Part of a small language model's weights: normalized queries and keys, value residuals.
Each number is 500 + 50 x the weight over its row's rms, rounded and kept within 0 to 999. Layers, rows and columns count from 0. Numbers have three digits each. The size before them is the row's rms in percent of the matrix's.

# v: layer 10 attention value, 448x448, rms 0.0938, rows 43-78, columns 192-255
# o: layer 10 attention output (transposed), 448x448, rms 0.0846, rows 43-78, columns 192-255
# q: layer 10 attention query, 448x448, rms 0.0819, rows 64-127, columns 192-255
# k: layer 10 attention key, 448x448, rms 0.0826, rows 64-127, columns 192-255
v43 094:461566500499423489519504494508481510449498537488395441565387468541515526520487465491471437523483512494522497446486425516473462520558452542483508433482501568501499425541487558514544548424479465
o43 084:548419505557560501522564476485538476484401551497527531491580430485518493436539540512531543445576470481525528583533530480533481431497495501437583528431469519518475524485531442494436521515425546
v44 097:404533439555478408561460509480425469496522539418504552553527482467509487524500467462490500494516444503498583503539481523469476435479511506498452467521391529608482522533509458535526435523517479
o44 088:476498485538467592488551555453485554444470439527516459394480556594542587602500567552462572551531556486558537486538562594483594443549500578530509466533540458482572566469521527530607570471550563
v45 091:512475581433502537460511602463540511499542464509556478500520411490486455496438472527448499503482568406447509596489605551493491603521454474459542504537470568497473531509444512450471506525517519
o45 087:521470442422446458535524537525435494458481483436503450462512498586505598412592484547468505507514452533592449472577543535499566505470401510470518477499486462526498439508589561461467499391419542
v46 104:521525529611439553428476553534552546492452679347440537445489505505500465409511478569412382481452493448506504487506488606477579501508447442456508470508540504453516478556474432563429463485510527
o46 090:482472476419467474441504551497558482510487499540627550500491510506519567434440558538572537467459529516430399502405502364497557509523471568519484567556520493501396494495463538479624529573452452
v47 103:494504455494549492573475481518553485481481483517476492493564537474546532417511445481522470408478439466545557451525518522617457499528440487470533489510514468623478515518379585502538519484580547
o47 086:427431493544483500551574519460442597449438407497501592478510506486381546541488535464535499619474509480451535555446547415457489481503541530539476501392434502468483474577507405540542473474495419
v48 099:508539508469463533598464523532573443419543543490479536444490516526485540494602536487531481407563563469529533572466515504547406534517577521527512597487532519492484473510525508499434521454587519
o48 087:559594507516501520482479427551520477547402486443524507461470490510515527461381438459468456497495443474565511442479559552474472534457542523549562428548492509521527490475617517521374455459493477
v49 102:466526461518529530555574538463509470499485431419464525428524491518435611490547523500409491517480546450529492534459518550483533430591538523553548662441491420558473536432462503469520492476567579
o49 084:529481475462413412464423483489560469546556519513538518456570503520581443570494488519560445508541567495415500499501527511587505464589427573416348530651501481517549473440514504578476544524519425
v50 098:531585466508471525518542540504503541595567476540489461555482597604445422497408494414543459427462458376513460402485590439521556535545472487489453544433584433388583591542517466541492493550529538
o50 082:405490497463493541535475516493542493369455480504486465521580503506632506490488464477500564468548427537477520535491492508519566515510476534471511434412465442540461485473494476544590486515554457
v51 087:541480451430547522440563503546508565534576488499477530484472530480561492414455589457497507587486476483497429486457577556463553431523497564484483449429501595510471462444586504527552517389495496
o51 082:439530500544619452559579419468494538499535519472494481482497525537541516492460384474532490480497619514499505527438448490455443477498556441418533471530544407459478478497510484516470492567515437
v52 096:544465513418479461473472431469382439541472475543515474436486469484575372537523447453385554461489389498509445560490545505503494508436483573477496502412502489483544479499542490490425541491417528
o52 090:570526539563489490504532449556417458500494469529465595528502498584438517506489449555460512505554471602408490492474623483523580604471497447504411475548396533466553462533477431591432505530429503
v53 099:561476446505566504553439478432493400577572455477479395603473510440555429462494470410515513549488382452509483477483517497544570565492450499429459435566510555528521457538441611524503602554492526
o53 086:502466424571482463478492514573479538402460560579457544649544520536370490521593488456501526558472498596531508458583447490564562522510627518528517547490474524477610530536533409529479513475490530
v54 090:475425458450565392561516529614478499455491503562560543497474507494465575496504569457501445452436429466421459534516466495476458524469446516379472462513386518564464577523470502474477510495477479
o54 082:493456483515460580468563494451509533526523493449485479387467515566530530392455489548468486484536393467557414552478571496508506510561452463508411604470609486469453575491545472457524575514599474
v55 100:547597458482528486502453531450532520464489433519442475592489495483473508539567423537486508602485575500544407549493583494522433450467495475526463487441581472501484505500487473585510474488442507
o55 086:563461454541551439571462463535527538544493462549604494558494498510547419481432490483505482465560408483503409415536477504506548408551528454400639444540424525481447530486521562517529497525489485
v56 099:507522479493420484464548423554465542414522514504557480535517447498436582519535498562493440498547492566442484526508447536525503520533471499517498529569531482571493547610531480476577509517518475
o56 082:517498375483498528495458526469565463495512430546506536570523570586546459421573486548472476525443500533500528499534535449564503446449577468450450456401472395483467524480451588500389506524392547
v57 101:536513434526499552574502551480558472500468455563425521511532509628416579539498420527486551528432427569514467522511494545413499458476527579483437461488496505544465508409551470494492474516415590
o57 086:461505545495546490433537527571466503538431515519443444511425385506542520417509444512513472432593410498513463562464530545544542457493535562491531519482568449468450421477479560500527470499421507
v58 099:519452392490483402461543560545431548489601448481478578440576508491529478552402633474541506502574471488469530511533543470531517455566582466628490578479495470522563560517456447510576470463505545
o58 087:524466575663501512520429493515433501467446535493514503565513459416522436458506398490529586577385585468516570408502541577564541541519561484504444413555477509477570484607373571486496479538542490
v59 097:526503515496540454508477519538490468410461420479540559497582616557573453447483544515533532467481490485543447480527513524531511530456454437442465455515489544417478505562541508440530531592519604
o59 081:470422494518544499546481492529448504460505459557433525544522442521564497532501441488454504570472516458518502460492473479538506513469518514487474552590476518512508536491534566612439542484537468
v60 099:532423405527512434498466499584419500545567410531489552443512539478451516564523410490483502477516486450436455501542593513530489485488493479520465480496476519463587523539536438466516515427372484
o60 088:503549543477554519584518457492439506543436571491527508565506466450544388503453533462442534503558560607641572491466431514519495507434506421547543483529404536530551554516494562454489440466532453
v61 100:477452500495468542506577468466584488514547550487479435574435567476508505430469541577534382470503585495465459482579478497591579540498521404591592509408499463505441449444520517485561549471549623
o61 087:530500479447573513484506580584529514460547396542500467560594462481503425518453426434552574599423401495453489512467464423431473509510449512492449546543508514505459633531535470490544527587500491
v62 096:413392434487500472389525439471598503493481466561485478465478482485536430454480539454503515556450541548497531520565466557433486481433511553511483465459478533553517463383518498513601516454506523
o62 091:575578529489539501496503515522467513456499449546468470427509468415448523529422491556547503430588469503495605468451454488430406506469525557466521525544481486520436544575541466560433566493486476
v63 102:482449556472575466458553547397470519600621496529562533517545434455479568441535455519475440461524588483575516506459471551603536411498483519535457625493438503485488507458424540525515435471517548
o63 083:513449403578436523487495515525531553483497447341547373587545507493506384491452490474485431473475516518523417399458577459476513553497484462489518427567534503542601434570628500470464541457510512
q64 084:509566559506458573526568433520488504544418524465507451483477476492436490476520494517477485491447496432500461565615574493536551537464432538433473446484461481553490544530466454514443529442551484
k64 082:531550583533378512556421533468522519556454446509511581489514442491547513481540477496438446463461565405516482499516561518559441581466553574451509472433527476533461542526553560501459579478463486
q65 086:563596502480509515422472446560435492567477584519561434478478467452575491418509493628506521359448492486518494511514533560423450538479435483530537516506559477462520517482486594476449444507490555
k65 080:629575465486523524498447534505551571445456463444518540515553478459565595453543482582528545453553537524547561479420327451483562509455448564658495462467524490417545470538582514413512476501544528
q66 088:541440486492514418542495425402497481508504494480497432618530470529458488501487557497540500498597543547468518497494523484523537478536556465524535467515505468538482444420505485426469467500483482
k66 082:428487452496423523565457538413529543518452513521437562459485451464569579524492540545508416536611546512553490496490435483479481547475572469561458430489489380390512505486558559508498525494514471
q67 084:483461556561425485526540467476543450560488458564494476490412520554543489445518432378457497502431518505426499563522550555485554507510396490448485599526554455465526539479453586447540453528442584
k67 085:542513528539460588504417528606497544441504550540483509437506469539576514426518492434520495536517440491496519516511514492515534460491444509517556454444546575508539557523494520493369543440520517
q68 087:499484453508551536489489562497476474516455484496461487520553489500488584471485492494493546550608543464552554445434505481463610485465498456507454491497439376388545439452484430488531485539527603
k68 088:439557417551476484498501605379535535519517575553477566482482594483501492577489508545498470512623557490502486436453491515556491443479506460403490538518481451561460441538553498559515557505425465
q69 079:535530514473522493585449505493514458478501499435458497514499484483468504470509465538428482505490573503400505488538516520637500422492480518534502522492493575456569431407516439470490527531483476
k69 080:559448488442586522456429443495536504534547398434489474486504488529467547452545499455489522571529523426429541546542481542509456432498485423500553528493569559514507449497570556472453393428491452
q70 090:470453588445539537496540371556517439415536521518414494505423595524512514571489446404474531523442490514445476395501576491574471503554444471530571548525514502445528454541523427421474520409521495
k70 082:493441571449556596495472532564564520525536514448436454459497527502440503523495390479428551478411495414534502438558528490524591575514491480481514470474502568442629509520452538486503595466527486
q71 082:491514574496486525478493429614551525470580479539467413514467444494539529485501490411438466509519496486444509490524470552493464489398534522469526568452589457401536498518440477472473466492475515
k71 081:530571526532532515464360494550595571454541510450512501505451511509534548473507451463448491484456479522466478561456477584519468532495545428622435419522490471474419506465579503507444503497559500
q72 076:574539413555518461513524504486443454404452491557613394555567525521542478521381481566529583555558540521485498473517498507510550567557546468478521521510502471536489516528447458462459589521535478
k72 073:520483508579540462486484447551455522486466508512423503529570542523487423497532490514569510546510474471480491507517495529477448446548420486514471461527487493518422618505489489523519445500535501
q73 087:459517492489484596464505541522564366509466441484403542518455512459393550592477572502526413488432486484528475532511529505479466500531475484537564447486582538424557467518611439463436516485518418
k73 088:591533558508505561506480447530521471537600481401416536511492455513456518499487432448463481404421541484552510496479548463535515499514436515430491489488507628443593515513490435513469516482500483
q74 085:508575590574457420489494577465501535453512479464538505514514537558486513547522425472543515455529485465506407533460485532576471513486421473433473484434492537474561458550565559495413408441478544
k74 081:503555376467410429521480499563519517440521460486499459485472462496540546502543464512519379433560481468503479496554449556413554489576491502504526562468511479526466535476590519410447406545458492
q75 095:522533574502463511499440465481584441443513496509482464511552465502509521435570464444440484521378523460545527630442514503545488487475511568505544499463480558491513476546531599528464421439503522
k75 089:484455551411478484465478449585486596616511529516457529493465532528515491427548572412446495565477483419570419615539571521505574507526549508513501511454415600557629531485560541457504503418468444
q76 085:474533490598456509469420578570496533495520456484409532539561564437439514476440532554518414411517587444551480448574556521419447533473554550542529491484430579527548456502565454463511400476390370
k76 092:631566494479413511432482445533522427444623482510488529439505561562425516457471440515438530397528397498520459488412463476511535495554571532381502536463489462451492498581488482532517480457469575
q77 087:442513508505532463521526502488500519480512505474487513431556468399476468504497502588530431451441520503547598517473517471501418577481602487551549477435562482564564518499468486467432468492616539
k77 085:529525557474548471444492435542466509522505447537469534431541500485524496512495565444430423433483490532524449462529472543498543596473621570457550522422598551519591540494578459484531547451437459
q78 094:532489519486462514524498496521525539505554508535493529523530508502458466499384517474575496568580440516506618506478507528498598535521424547536366550595504534563342564516516643592616498520484558
k78 092:480558489525546581478438422463573508510472496529519556541401491581522528451516461507569471510510544520549494398495509503418497509523443458525532483631438530422488404469498535498433419472494493
q79 087:533581405527454471467499565562490531389426516459534466482556486520546470532554488494560492467536554503483415550551492539526465523491507427536447444432480498361495432459450467432566417520452464
k79 083:509532481586481547463476542461521510478541520470452502505429446411428467560545513588482512652417578526468556485557598446466459453462478391394570530449397584413492512483537528529527490403605488
q80 089:415559465480523461559506468514473553385479510490365561488471528543534520511516528494424467527423552598460597457501456446552517548448516553480486526493582461565506518449468403498458544478517566
k80 080:467539553565528521539502468484505552541507459533485451469520489521500490555539562513459447504416572504509577492529514440493438552499387587515590461436455571491546602365526486556506488545482567
q81 089:530525415507515523453497499421473530544454548482512468494407414539581435482462446491472499564542456535572571410441514499486335455454448427439526554537502507461499439542474512613483496488467618
k81 093:438482523466501559624574447462487537487489541422564480580457620598546527482547387547543549502479493523463554492447438495562492538491465525451498370502522491503515497428479535523530446495523498
q82 096:440530554496407516445466473483499503471573454450569404568451508469511506501457441489490572424484561428542530531489481458562541546479448511539473450471411621516583566507534508437495480500519529
k82 090:403528532543439445519415507403470508580467477568606448466485512482506507480449425485552482545587598410511471468460511479470535461543382478505529534537483423357507513442525543373466515492477517
q83 093:547490395495587470521434509459499417440576533502497485582551396468495480523513505502519595553614503534544522539521511514554458440443477531513499495566510560500465526397502505581539493473500472
k83 086:510450567507483512501385497461529520522498526594529525468529485523590614473477463591520508530518537502462518517499522435556445533426547424593437487515494466395448532468523551479547385432465557
q84 088:511559484464552480453484515581527417472507478592439516461524533542526526514521549507452443518422407480421485540484540589619505480518489406596535473439565458469477460525472484481515559535483503
k84 084:551498431507456463411458593433518557521400443524491470460488570536480497432460508529515534417445483473463551567494421457526457489414557492489411529423609544560574445499444470437488555431477480
q85 098:567579612507458482581471462552512464641529605523547475480604490436456544546555520524558552475434443524415484495526500520486524485632460551475533572484462397506562563529524487494397548449521470
k85 093:512513497469498493485501470545503385607574428475465597438470539440454485511527464509463430474495539464581473516566546515458588474478530582537539590395560530559535505539476468471529471486505493
q86 094:517540517479422600519554623495530478397471498480508499524478568495455486456536579496421388535466470584577487488424596451467442547514533405418481527393577476501516445480509500558577516508490405
k86 093:465500561551440468518531493471502475484437545595467541502420520521454435567478602418364438441417540463536431582466529529530518516468471521447470488431417522511483527488506491549630475458466430
q87 095:525490474538496418479520408472490459548489452548576467434571508542443504484484546543467554520571520467505535476497448503435530476525516460577543563437368448591441527619450601447466482518512522
k87 094:531526508529496513541555473531397513423417522492568526501537492498520402534521595470536476535578443535377533487535518497474431461560480463548560554606472513563413500534500538540476439583378400
q88 102:498478512486425518518435519463550555455496475486509470560400549466481538374546484446604370517527572507554504491489585546512435534567452425484525506495474519412433473525500491422584483521521484
k88 096:532480508490604556459550469512449463441398516542565484504452535531572450505491444487516532527498493544522465489489505562499545545478520496571524461487464392490505462488460596496515506495550525
q89 093:457503438442418377515504537493415441493564563410499561443409467467530491501468487426473478591509382477499485568408524488507516482566444460485461588440567500499542476440530476410563457477478526
k89 092:572497605444425548519487466426539531566478498489422576444525477452463463525441477425502502510526453463452522421520452564472514496508444440394491590516541468429550433519492328418492463450501471
q90 107:565474507481505561464498553529465528623541475512580453456474511521467598530455497539463510472502456486608555466547411488419509452490576570502515502542442440495431544460468499441563387505443473
k90 095:608572458604474525468558544536473534586471409490572540450539489510537555488569479535474535510404370530532462480518425502497539560434532488427431472414530447502496598586430433450503517487463455
q91 098:441515483556524445610525418407477516491502509412486413503485450531567589420554495466476518512468582531559482413448518494479493522488372513503574436512493538452528478468488523490522518449589479
k91 101:536462541507547564550548509501517563515513497499528471481505492500500490495562527446554499491450445508510542416493491501533561455574438526458490465563484488498484531464544441567442459604549503
q92 094:405432520520549567435506527505537470465564485529462482455516532512513487466563516484492579604398477487473541453493464481488500411488481525500447487410490462541508446481422498419534551442553555
k92 107:600552507477512575505513568507423441538420546508471501475507580423513419497424492522557456391502439526527502477489512573453560491540493453565535374460564541586519434645547503456431490472408537
q93 115:473433487517509462543415390515486513463576545537549518451576496549483523497557488534468526419437491499445558552532529478500510485525617488496412535454492501457583524501548446525508469440537604
k93 115:487417436529445436546489408411513511441551348579519560447497505458540463592482494528431578488469582492467470514444465531367509440468586508472407552409474470463481424465464412477619435429630529
q94 098:489549556584484352539488479479395496514558492479463516622540561451488490521483445506502502431384376499441534457501555522439560589522608475517470513576493484493493442583438577551421488469443465
k94 111:540486438416442557515480422574536495518480513494467593588511553544502551399541400469574481485459430488581514492465545431442525545426461493470498609470571451506524474518497535494633556579554533
q95 108:540449592607496499563582426443480600562462561463556503489601422414582482569510499577523495603591545507499514440494459473488511500484554475483537417575502536523515524467443484614525437506473468
k95 109:422485580556440491438545501528502518482506515581475446557503551483552384532538523561439568509612532471566529371532531541443449491465582401510564464532535560487443429461458497503521521442452525
q96 101:552502460427492452525562459420584445507443473473494438583555530481506505490542492455435455511493457393422485486498496531538537452569556534532427435492459495420559525495509490509446481418466466
k96 093:479576498538485488543446513501511575566435458463410495491531492556443451463550515430541461405443538430492509553531415496526534542456522464524438480442465473482499449453480429430537557539436541
q97 092:554560494529500425424512520423411530496505542476542502524501485426430494494445449504465418493579533612492513475455494510431446470465544479527484472495477488502516495506574540559544553467571507
k97 096:514476534494559442475578488435506463533465484608546410544530530436524546531495485549435480474481499562411453498476514477382490551445565499563525546601465500512513595579430509569526540569529530
q98 100:539585497587441533549452506481450539490420479460384418511447431465509571458525549377450454471580478430457519428476458551584543496602391501481494418510516524600520573553505480560450507576512429
k98 100:513418434491440449464561508531577547475506427441509473569452520458537431527523602466547547503515519485452506401573495543503476535460496520514431382500532484473544452450538489430529513544542517
q99 104:445515457433493541517403549453539437568516483568439470621512521485478516451419524442444462477505484491547540485474564404497534488531593613504557580559501498449450562530474443484462454460486544
k99 107:439514547447404501485460504507554463537439539541478519556403524520502489497524532401520485549568479545463477469528491470539525499544523626514476485654535572432484552475520459494485457414492577
q100 104:490465546428526495554516506543616415484452565452410470494438495549557591439485595501569556363513378503509467505455519558486510528499470468485453549489534438490485457506544476475497518566451499
k100 103:468446505479505513572461466463601500537542524398551503608497486460566519517500474559505480429467409440541538530430486560482539545487437527475440541530491509558492552538450467506419582412469486
q101 101:528523521615508520443465575482487457487608532499553551522406487551479517498430562516553464456520446518472543508474567499462537497512632419488510512482381481540448430526420531550487511604511518
k101 102:511420503479519554523498506498538526530542582483408475514431467573483541484520558521537530427436423527501408518428488466460456530576486439536463512580453498554487534441489501485444489580479572
q102 103:538527476558420516535505481471533450595525481512505575564531547488535551437535602553488537512564506526510469513480464404516452559465517462464561453468452510519531426422501513513514562336542503
k102 104:416481381455475469487438466455515561498509477457543533555503482460490537473527573508507550616526524465442515535457368424458450511551493539540553513474546477505446543389430513444564530413574455
q103 103:609458444537512468535484462407488459538546428557522497515521467472460472461501451545523541472527493539449456436530505541486524478483517532574522541491416454478525441458501516486444516439414489
k103 103:413582482462512523662511490418382514488527401487458509567554493561436477511478444509507514507569486625474406493565514466434560444537547420567508435449516484458582476393488574522525592401428486
q104 103:578591589476524497494505407498547478488526568489538536499520477476438589430451585485438486460468612393558561484494445499471501458513525553530602515529464504516496503501432508592447546420597498
k104 100:523445506502578510437483439443450438476449509479503575504596510484496526570462519454481538518473540456529471529503432536481462447549492529461511528460559409487358521417496448601482515463579505
q105 106:510498542548459444554596410583501549483599452602602506432515512466529557542572431606581569434487460401519525446487581517593537546449424486491500443506473508485457505591560462465539507442492482
k105 102:527530500502470435567529427513477565440517496569499453479533549484518608519498508494513517419433490462467494454421580486535432507439490505485540532545492504489406470488503496467464484454516543
q106 109:544464446531543535529482437503491535467426466542480487499586472580506472450509482446502477493593545478458521495476578544383448470434600527493488508500546461469507461485564566539460502490433474
k106 102:515561548459502493568508450434451472514464444506443430484537473596501525506495547434507421506537526516526448513487517557537517496402599558565508535481541478446519519425532597471470473509454522
q107 107:524466507537481555437481521542503514500525412475531533422498474459478535483458452526496525568559457504581416497458448480499485506554522516601412531548499391473535555591533511390558504530563514
k107 102:523487566532547595553541441566437439432483417529442518502431565511579581536563428519408504515478437559450459455498445457441492522486536495585446489540466461516430497508528592464517515464530506
q108 100:516470513515497538529407510571462540553454530535506519434491373468464454446529496519489531449531468475464559552408429490505525568489541511617396551565511512552534489448445474501564568489455499
k108 099:596554512517452489504405452579517544490382558609519492465545479441476424373550448452395452470548422463427568529430443448455535481445521515563481471538547515515464527452419452503537568427521474
q109 113:509498473492451548522463485597499487439518500537346414555492527543484505495482454578518534462526486472480614372508375553522508550445517537504501567495527449450431548504497428476500536588480448
k109 106:525582496577476545656516582580499563466562587534457463500532516535535529439436475536542488456586513525480473476531465522505486595461504527464481532480512527432426527550550537455508544522533482
q110 099:504488553496499603503526458478527440547551497397494541541515468446491533483536542513439455469538554532424371504449510470524591548450506509488558429448494534489529495498551473482473508422534522
k110 104:507465435493535580529557352442446482543499421499557547482494499589491531477428556459460481474542544510460398494528483535575594553516594532452468396476602474433510559376481484564490562465567482
q111 103:474514459516371437458526539528525530450514465451553502493464550467496520487573511498425452436524461524480454597490597345598474403558557543426464530484512441512514492542566518462514509537594431
k111 103:559498527546509480442501447505508457515511558548527465607512519470514533489536590486429509488518518512395467453540629402535477483527426495494415500513427472491519544539561505423504453510560402
q112 102:516544487411483607454453524472535426530508520503393541533396480499422448490596407504488450515423458497464480504605506429454429491421489494489400530504584546462514535447562470466454459523549569
k112 109:528470531410476449476434501533513488494460494487468508530441435523430467538494465545528474551459424473413491529618441450553522463419591526512527474508509501458572518496598490572448465498489542
q113 104:613469558554504490563523430512487526526440551487587478474544576440522473525391532395561438445522513501447590488460453506458449524526503422501496589436499592581381434571574475369384466529504569
k113 106:546502603585559468587444497471442525477434495500471429467513526399495478525432539509591494559530582487490445468475480586495452550485463469544474528500504513487501487635534477401369460514563587
q114 101:449442558544561495548540544381511559465539481564519519532551427427545426533535449513466512462505459463496473506476515523518499492507475455561592533575464538412536506519474514428371386492494526
k114 097:489419538488451439459501558538517546493542513543542503501488511486560489475515536518449563421585500417459552548532545484485459508604450458548520559587484601440545430552407486453418500510568516
q115 101:490550444489485483565483613542427477445477425528518418548599529554517529557513587514460525437480507447486505525499453421397556459445529443415478526474487398568509506474484431520518511515453476
k115 100:399588454453407462558483589492538526441491524491575492483523547549584546520568459531481556557495475527406457572467502486512592559556494471485442497513579515579545391529464478480445453509466528
q116 100:508462409456470428485513487601517456478453463502399492472518505576503507484530437422507482482498461561493440556395459458532570536526465481425512429467575450530502545438501461420521430588494428
k116 104:492459447543583413447543505480562474473535552535413490571568549556434507518539485535441533488471474541536433594427542441509520518473524486553571425465504500447552473505473445400492451599554438
q117 102:474533522593473519483531487441473506464593443519554570555478501544541522506489495583525464434456534509409491469417581461454462508562506443528548525480472468539546522454471460552510511484434472
k117 107:483498516482453502498497450463539512578610495520546577518488561503536542517454542458474534445486576581477464460419521485467427540543580433626442577474507453586541537464472481513451501480504548
q118 105:464549460533499486502460539510457487482486437607534477526419454546514445465563548474519517491454636455541495516590489466569483590482526544446508434479487494435371450414491520595517562490417511
k118 101:447498524506497521414531637513435404613552439553485457466435491536477475534440480510503491554506550468497490572550445462522439525512483649446550426415536500525393398417508577533509531622449510
q119 102:456560462490439539530519554471507562465451594464444473472483446492476494502534428534462514575533516563596547475522578464491600548498505561496590521473521549454534562479473418586481522525435495
k119 103:554560439484521550521508485422529520509411608497524447519507450503462553544499419406502479450446538519535566517479468527542597557483501525557517496491524591508489498597533545602494520438556539
q120 103:534502461522481480462446470600524437490483376505464465525451506447641460550455539469454498491499538536540579472533484486535459448520514550468543433505480460585527423516617532582466531541508429
k120 102:594587487489509465446432542513590456513553412510455400523546485480532567557362575460476456489468510461484566469434497556510438445488455557481481527573514436583538455508533563586450526456546451
q121 099:489479477422444482496435565430498373548486487544532454508471495455402528456499511535530394526557512542560586487483425460489409491580537514586472442549439502534486464542557556422470402506439455
k121 100:500624399487516442487428473490438376540440435480596416506522502395462479445433504545550495498527489505462551530483502487447523466495558486579556451469558439524517555499407548498420455486454528
q122 102:507481447482482491489497556550516526458634554441515526487501415526499605439490575491575457582555593495508493505510589422444415535499392480521555569482501472514561466490476494545567551519552438
k122 100:594543451456515484494531460488558514468599482458502520561549459489533470440463594481497555503522509544506490543491551460557463437545481510555613531520475512469498458584437433570571471523531444
q123 103:535485556531525390512561477373508499546501464487496481537542522512607459591462555483471487492585419493507485539544534513450436478508506514592491454476508517548479529497437546443503506566499479
k123 102:579488502510567401480524557473543478481473513517593382516537487467481521519447577476564518480537433424490463535424474519491414473598450466548478482492465415510445463524386482439497519522502536
q124 101:496571447517442508489496648565545511466599472558479458448493479521486449454427489591538496523430497577573488450483537579481498447502392529439560517438510500503491502513540506494442659553435437
k124 102:533524563604486459481491539575506470536599531524451514388550519530494517476519452621553554489525429541506510501550537512525453551484454453419522513494496516539514470472470443548450551478434464
q125 106:460498470517502477447522492521380491521545408513534526541525493553536508530460513515445454481503551477510595471370568454488453534460648555507427488407468490525526572537556554442551488562432509
k125 108:512564457538568451567500496533489472473496438599529507581493401538567539484562478483444560477496556441486587501487515515503481542519545467438494534489461515488494548544534538586440421477530511
q126 103:429466536579473507502480472520480487394499600417476466563459442576515484445486620442554400472528411512464465551490526527467562513503496518439591498546524528544463474475466477538555511483527541
k126 099:485499533561450488557488529520586497479528602495462417514571510582510601589411562451534467439504457481463440547500568524512504506444497516492539452496451505511475502566517554475576470480540527
q127 095:512578531504588438420532557530494521461450477507554480493504552520471478507470359478454429536511465504613433494448504457430386441511471469553525585513490548494435499521562560512466509451469556
k127 098:490488622457480463465446496529486526535480494427542454516577464579436571615593398490517476571564394512563529501435522460536512581500485495448473535594436576548458527617545624530530498441452444
v64 097:507535485474527552571491580473613473517475523503451523552618494540453440477480457544485509467525533449427577546575515501435420525416536478506566480508440483491449503528436494476542467462463488
o64 096:606510513474500421471465566508453495479445450540583573415412566504549576543554428594464423488419516513555524471482542468495538470589482475435504484441551589498544490522585517462479495521438358
v65 098:428453476488540541413468468491500462456567500390572426514514526503534438480401473537527589588533468448482581522497527502605476528448507520575578531503489440539497590476506563526550386479522512
o65 099:602568468562479440540563435512536596450449496533469463479494558514578527473414513413539441458477486559523478426446564515445547459426533411489482589443463560472597450493521528438438444514549448
v66 094:489564489511512628447476547458503469466543508539484432526379500535613507593482421465459472438612535449504566543462561485523467578523518485556546476522461525535486559597501530505466479481503517
o66 097:575551567674514469506481542519533557499458540546514592456514526541528558443557506493529512546540443465433514502503480516453469438443500435472457567481454578496569497546511574429496463523448490
v67 094:466558416563510519471480434501459471508493524451550493493408416457436543504573503506532457494412399472530562458446444478496463551510534613544472530571501408538468475491545387469541457424430529
o67 097:488495438351532532536562493518506608433479518564476490493558583514435447558511499493496539506501558524490577520523584461541485487520577431456481414473594585485445479528426468530551499454529473
v68 098:513597507498544572480500545457488491470532523465501473493455555499558458492413417514566427563628433559499552503518571527444598451460567525442567598487477483468649524544543480536478463587488424
o68 097:455488505492576403459453536500424492515467462433458494483525481449429496488567564458455527477464501562502451451431547457604403435522462521528419488477462443562470519519478497569470491419530511
v69 096:511462500516467431551460498564476487561418578444523535480506482507456558520556526574514494517525459494409517496609499438523526548494480498438593530442446477423549525470497559467591463509505555
o69 096:455429480438513453531596528456508576469465453482503572494483529589546609491503495473484538600518521477479567510401536496528558472473498528547445397482494418490406440552490437526532471406469474
v70 103:514563502534461531565537464500584486458477506498491512650434536468594468536452611433480563392446575464475569468489522474458457528548570416365448567478513546543553563559481507593493518523534507
o70 094:508475518477535446578430518551458493518483629510446498527524618518489447443454490495501554495473449597456396560488512554528608530451442405539465488568493477443400383560441527475479544459459456
v71 099:485473548579511479439549450461496499446531486434596497519493470501498537528533441563594564532508549523543534549416513582566432522454510498567581528480519511469467521553464468516585479463470501
o71 095:553502488553574616512435430540514528543600477602437493481523547519543487392495413423456497515485416405527475581439449536421569399519519482442532585482493492545487526422437474453450538518459456
v72 096:524535524521506553501474469536431493484533515518504507536479411518511500579538519454512524590515426481529442476615532501557444508566535600442506562500523475482457532532509541443428550434523536
o72 094:425459463532470506566542565549537592476516589471560461479446532558454419441537482531472480439464516476505537429399470516553476498460529578547464475439516498516428424480544519532543423545411528
v73 093:475565476399471538572420620445543479501454465411523521513530507519490543513454471438614532515546461570431517521474558450476521520533401475508433531431567473452586457563496481537520508498394476
o73 095:549486565576541591547483554455498519545559505522520471493471572494433469488486467565495429502430369449564520532455538549463423444550562516464516515550487525491449522405454420522512478623430535
v74 094:559501454517538575503523472462663502451537622527559452552520405495482517394476555552470510456467536509460534598449435579473510541463597483449417547479488477470443545494452448633542510601413489
o74 092:466462562544464452444506501581456458467560453512479570517560463517507469516534613523486482619511497574507495537457411521500518500563420511468529465494481504423459444514533521421505580501520553
v75 097:510474606480411539445547489586504459531522413444438525524398530528491490384484520520576551492472458535476464480467420564521551479514531524538504424482537556603626482515477448509451562475536500
o75 091:501527485454586434582496496463544510474511453448496586535555470487405453492466492535458418498471584602511559548600533439525463525473473488486559535457444529502483524472470464482569499476490470
v76 100:495476554495532442532593440529427652567526526542584584508538454597511478462516530485495481496437541555491449517411495534473528568433579495441495525539517450465554489514438508566535472504523469
o76 095:478496443470502504490430571511492435408464542459456505500444529506436464541523477526488542462502488500535506497583500571568524553474387487466461468428472377505443514509534470376473523573551510
v77 100:516461562438594453570553472420477570502502507539482506582427492509515339537448454587526459575562487482579486410455491581409454465513579543376517577623529517420462476549556497443472516442504514
o77 090:476511546433500515471529474493549378472569515417443485492421519539434560469460489554483549543427416505427534615441515394571507555518478559470525407466512489543483564513482529601521434545542488
v78 094:534498599523517488584481364475531530382525377507472535520541540432478461524465476505566521519544554490493477410441524487529445567633480408471437345447462473503528435499500510595457532501461457
o78 100:462476421426494576446424495472482509450433529523417498535508543499531543544457554512520556440376460460585640585548457539458564556456497570511530534505482462488467576489414518487593488517520544